config.yaml
head_dim: 32
bias: "qkv"
tie_embeddings: false
init_std_qkv: 0.0442
optimizer: "adamw"
beta1: 0.95
weight_decay: 0.093
warmup_steps: 582
final_lr_fraction: 0.1
train_tokens: 92960000
steps: 11348
Each number is 128 + 24 x the weight over its row's rms, rounded and kept within 0 to 255. Layers, rows and columns count from 0. Numbers have three digits each. The size before them is the row's rms in percent of the matrix's.

# layer 5 attention output, 128x128, rms 0.067, rows 0-127, columns 32-63
105:127126117107095127082094132115101167155091158180116128109144141147129147137121144138110121120112
131:144126122129108148104123153126122119117135111142106118120109141134110147146138118135114115158128
097:105117096142131095135144166113155162153120187141151132147102133127107111148127136127098134134116
124:100154153085165134141152143129101139101097145158159154157095112116145173168104120129085108160101
095:173098132149164135132123135140113117113143142105088091127133102145157109142130109146082160142114
089:136122128107145133129141131146087134117123093139115121164104129123126148151142125132137115147125
114:059168130082122121158124116146149132145095129151170144145124142105120167105152085148115098134143
084:109129143078138099128139109099103152133085165183163135134107131115133121163096183158088116137120
091:124130126108126115123090135084140108125125150168132132117167109177172110109170148176107134124129
115:113137171119131128140150155107138105099129132130149132151134119094103110100121152105123106081126
105:064148085169145116137133126114168153146108078113150137166102162152079136129131102157170117132130
088:128125074158107056151161161174132152131132174137110143143144156121068131151115114108096162139154
111:127129151164125139122147102105156131127151127091142100121103122139109114144119111097104099153138
092:114128132145144143164160093124158110122144153110171128141134122150132102150133104131104132115121
103:138129103130134079168148140144167150103173153131150131121142116144146121121106147127121137139130
097:127133123145146111144154135089155118165112123120155090127123115170116085123146121139123111110176
098:106140139117121145103100152104119131152090125135134131116103156169090142130154163131115101144116
080:150108116124161140117105117132118118163137101140156165116129125113134119116153113114166160131097
108:173086152151146131130134150113118103136157128107095111090111135141147101118120126127142169133108
088:162092101147139129123128127160117131105145108106087129139157124122151103117104109094166134117145
086:105143136138094105155149142146114107113100114128146152130078148135120136147122114151122130172135
108:127116075154151068134099117148152120108139101120131175148110173168128107123157080141183164123133
096:135116120110128167104127127163124097134134141127109095086126110149158113122152114156097092122140
088:140135154128112149155143139128106091119125135117131091121143084136120116162136086110123113116163
096:105156165092088151085085120133081124118074092144130136094151128112130157125112104092155113118149
091:122125140153119173110135070142118134143133095116127140114126119115131137140134098099155100152137
103:160104085165123104169157134160156092098190118114134137147133156133085122085120129081145141101123
084:129140172143075152138138142096167106144142164105130107092125131104127105171129100120091144130151
118:158123129136113125119161116106108119117155152113095102109142125137110113117115127118126129097148
088:089135087148103091121141125126171174160137145103100132139127175147082120137162087133166143155154
088:096129173131094163127149104122119161162117145111138092119136109112123095156141122160113106128153
093:122136126085116116095098111132089137079083113159099146149148174152132097162114180135129110128100
131:142108121163129124108128102103154100093156116087115140112164140183142106102142122118151146146126
078:149109112125092110140142105129100169110134160157121133148125118220159100169101157128106118107134
099:160111094127142077145112147134087153095139121139102165173173161137154134098111173151160146111107
100:110109124142166168125088132149152087139132097105127119095149112086128120107154090139165126120123
108:144116118095172107097120166121099139152091124160123145149119107104128138112107125103118106118091
096:169102137163129141171156142133167102121195149069126096113143086122130071149134118106116186121135
088:158123139127147120125140143133123101106128131130100116088118150151140116163135137158125130144117
104:144097123146100138125108085116132150170159096108109125120106149153125136098127111110150145142132
096:148102143116128130132126115120110139156132155121129113129109105134171129145106152133078119107116
095:103131101146103103113141145145125154115131166135127164136099154144095128127122137125124099139128
088:151129124148118125155173102173128141118148150127133145111095099136137159138107135114125110120155
066:154109186137100165112150121114098131140138117093129066073118083146150101100083125141129098107172
084:131123137151134184127123111111142098126163126113151137128171070091120111132145120106099134099123
120:146147148100116145103091108121114147149105097133113136120121146178160139115124116130176125142156
109:163110139119137187090088129140094098128118110140098117078126116123156124145127125111139162153119
091:104148126144130105129121171103187104110126194135150129120162131063141118146126107108131141092103
132:138127129090121127159127153090156135129146142161119090148150134126113105126137119131092127142127
098:114143153069136153079082157149067127130080116172122144109134118133162158097137153118145100120104
103:121137110140139135175138105124154085142140104090168111163118116124102128073144103124135138098156
102:169117155141153175117135172134110089151152077119120140090065148125108139125123135130131135162111
096:128129143128084150135127104117143123098132169117090060100196103101178131152109113137085130109163
105:109142163086097146110136126102078129103097103161134108113152128157117150115114133095109102131153
130:154125157107120153100094125139095124138117110135077138120141141140136117129175124133166141137136
102:136128098121125120110096105151099132123106102141108142109121134213182148129139154153139137122125
101:112129118139125143119145128170106161125133113129127168144113149091100144146130114086141127151118
119:144098111161151131144099100149143119131139158110128120142146127112173085116135117111150153056088
086:153116082147122111147159131132160139170126128119156109130098132147090100114143127137127142125147
093:101138085102196124134142094115160125171124122147142137173134121129137123113146117116114118134100
104:167130048106151056134142151153104153151107132175136181151131163163139143088131171131139132114093
103:144126170110113132127143138098115139106128169133150104147151128119103092106115153106089082112103
106:170098130145094121118126148157158122120189167113100138088116145082145137148155131121121158140111
092:108140141156127137111148112113126144145126089101124090112120138128084173132110123153148127123142
084:128143118093093111129129113111146094151111194135144120131137122164153120111169138157095140095154
099:121134144106135142140125098168110162145115109141110119171152147130111117131130069111152105128147
093:099128117150087163138147138148143141145154135116138139106140108116069128153111131102139143160136
082:124112101132111112117073165152111121141121124145114151140148155126141141135144149146171169117105
097:108128159162137115131129111117138119119162145090122095118133118133133116157142138162103112117101
105:144140137119113129120104140138123099119137102102089116094128169151093103132141108138158145162147
099:114148146149100145134160102121140103131136110117139101086104125148077117128130135136133112120181
098:130108146130152130128132121110124161121129161140150132173128111129139106088133131106110127111091
086:084147109098183109113111134118128161134082118158148151180107133110147144124109146147158119116078
113:154099120148108113137141099186135157103147181116084116113128153135143108132122130113151156134135
107:134134126129119119107118110144126104115090129126103101118135121173173127148175108141158131105134
128:121130123120097157088094115133106137133112087133127148147132132133082154142148131106153119152134
095:147112146129121131144141118131171123144178175116157143083137120071139110136140152110129162145108
131:132134155102122130089097131116102127117111144121108118115124142156151145118107125147125121111124
094:083138141132092116102109108104132169117128152112133135119183141117091133101137109120141141135152
089:082156156095089119091108119092111103124079121153127112143140127157118136130119126112116111093130
099:101162133099126158123132138113130125152109087149132111111120099108144152129091149147121105155135
110:117149108131141120110137109138135148113148125122140161116143132095100184117126148128120148194130
111:130108124158121151133149151143122103105156114114137148108113088119121123152142151130109115140132
089:104151141116098102145125150109110152137120131149129128151137125146121178160145171140115098166159
098:120161087130112118149182096155154086079136106146147122133149121091097130183123083124115131155152
090:104146121115121129121107154158118110124101104147122162108108144110093169111145103137137113197132
084:136137094115126099124133116127143139133156167156137124138158128135149108112134143127129109081102
096:132114163146133178127169131112124173128144137123142082118141102121102104109107121109102040143129
102:115109108123141113119139136119117146114126096148159158154107126141110142107114166145112108155107
086:120139127100097146081104141130084139130108092127113180127112153140136171142095177115164136131132
116:129146166102145122129132138114100146103126106123130139151096133120118153137095137124144151171107
089:113123108136160109137120107109142113130121098126141139116135126141146145111141145148125142118099
090:160113090124141144127112135152118125125149109143101152108104152147160141084147150103116135110105
104:146082117170149171125110094177122136152155086103134145111055123108093106128142106129164146154117
099:094147117133153132107139116120126139141099097143165164159079142136107141150102111159133113153115
080:112134144116124145117092118107162137139132130114120088110144116151181144138156103146128138134139
106:127122124140143148154144126137156098117145125117175128126123084108156103146112157133089137108118
123:134138182114106141139122123121123130113118135127123116103145147135114129163140099112140115144163
082:140101107130143116122131105139136148169143141133117108126149106121130103114121147127122127094124
087:153076144185118138171150111115176104128186149075096078134144129128115083120159106122085142133135
128:158102111148180098128104133112132135127140121115105156161131153133176104128120157125152190116074
089:123134123130117105141099143146125126144114124122134151144126150106120161103145122142148145112108
096:152109131160128147136136095152119155119168127108096125114144142093120131133103139099126149135146
105:142132125126159138138129134158130132135115109150133149130092120086146138113107113105158110105113
092:091159131126114114113132111086129171110121104139125139153165164118128146146075124126139121142144
099:117150106156148144125127074131169126144149102097149144142125121137115128112113100144137144130142
073:161108118109100127131114147125125114163125112126092131143100194131159168121143119145140141145117
091:115112096159127115145136115142161136116145125123132148128126106126129140107138122113125155136106
105:146123127116164156124131127144097099126117098129099116121124107163144125096112133154098083119138
111:154145109088163102098102176154082145132119122161118165141102155105121176134149182138119135153080
092:093129136121133118134136119146085139114091125129130125145123083159114090149136156150114093118142
109:144110081132147096124116137152128125139119139144116138135102127077153113152136129139145155130102
094:147104154158120155122142113148120100095143120114118120113098118106119116146123143162135144128091
090:144146080102154101128122095175107149123121148133124136158162135136129099134153129176144126099139
092:129154187139118114151173161092126118099142146098150093138148084077116137137098150143103150117158
098:110158158088102139147115123123129095110102129149132133149152157067159149139130107088100093083157
105:091178159090113163109121160115139115155086123148151105103122085080111141137135101118130092119150
096:109121137137161108155126157126145145139112121121154122134140129098117127109111156143131109081129
103:144128134101091126108116139170085161144124163151104142120135143123125133133118142131159134131138
100:123125121130153101153127118105126119117137164160154129133135112109133105103113135144112143122103
113:110144150155101123153112124090144115110153153089140106151180122137086120122151132138117143082163
087:121098109155154076167144156132151126095145119120145137162115138146103119105141150134118135126106
098:122126123124131126153134141137112118131112115114106116144101123103139134126121105121132137115140
096:135108150147107099138124155084156117128134182126102113100125119119163122088115137058134146080127
101:126179171129152144152156144112120143129116111142158125122113118104105143158080108126122088154157
113:132128153136095170133190137089157130125155177118134099112150091116124116163115116084080150154169
094:144109143162107108189181153113170117154153132107111111124109144083145117114066174105115134115165
105:132144121084194122138129148140126104140107093152171146135108078118140141100167139157138125132105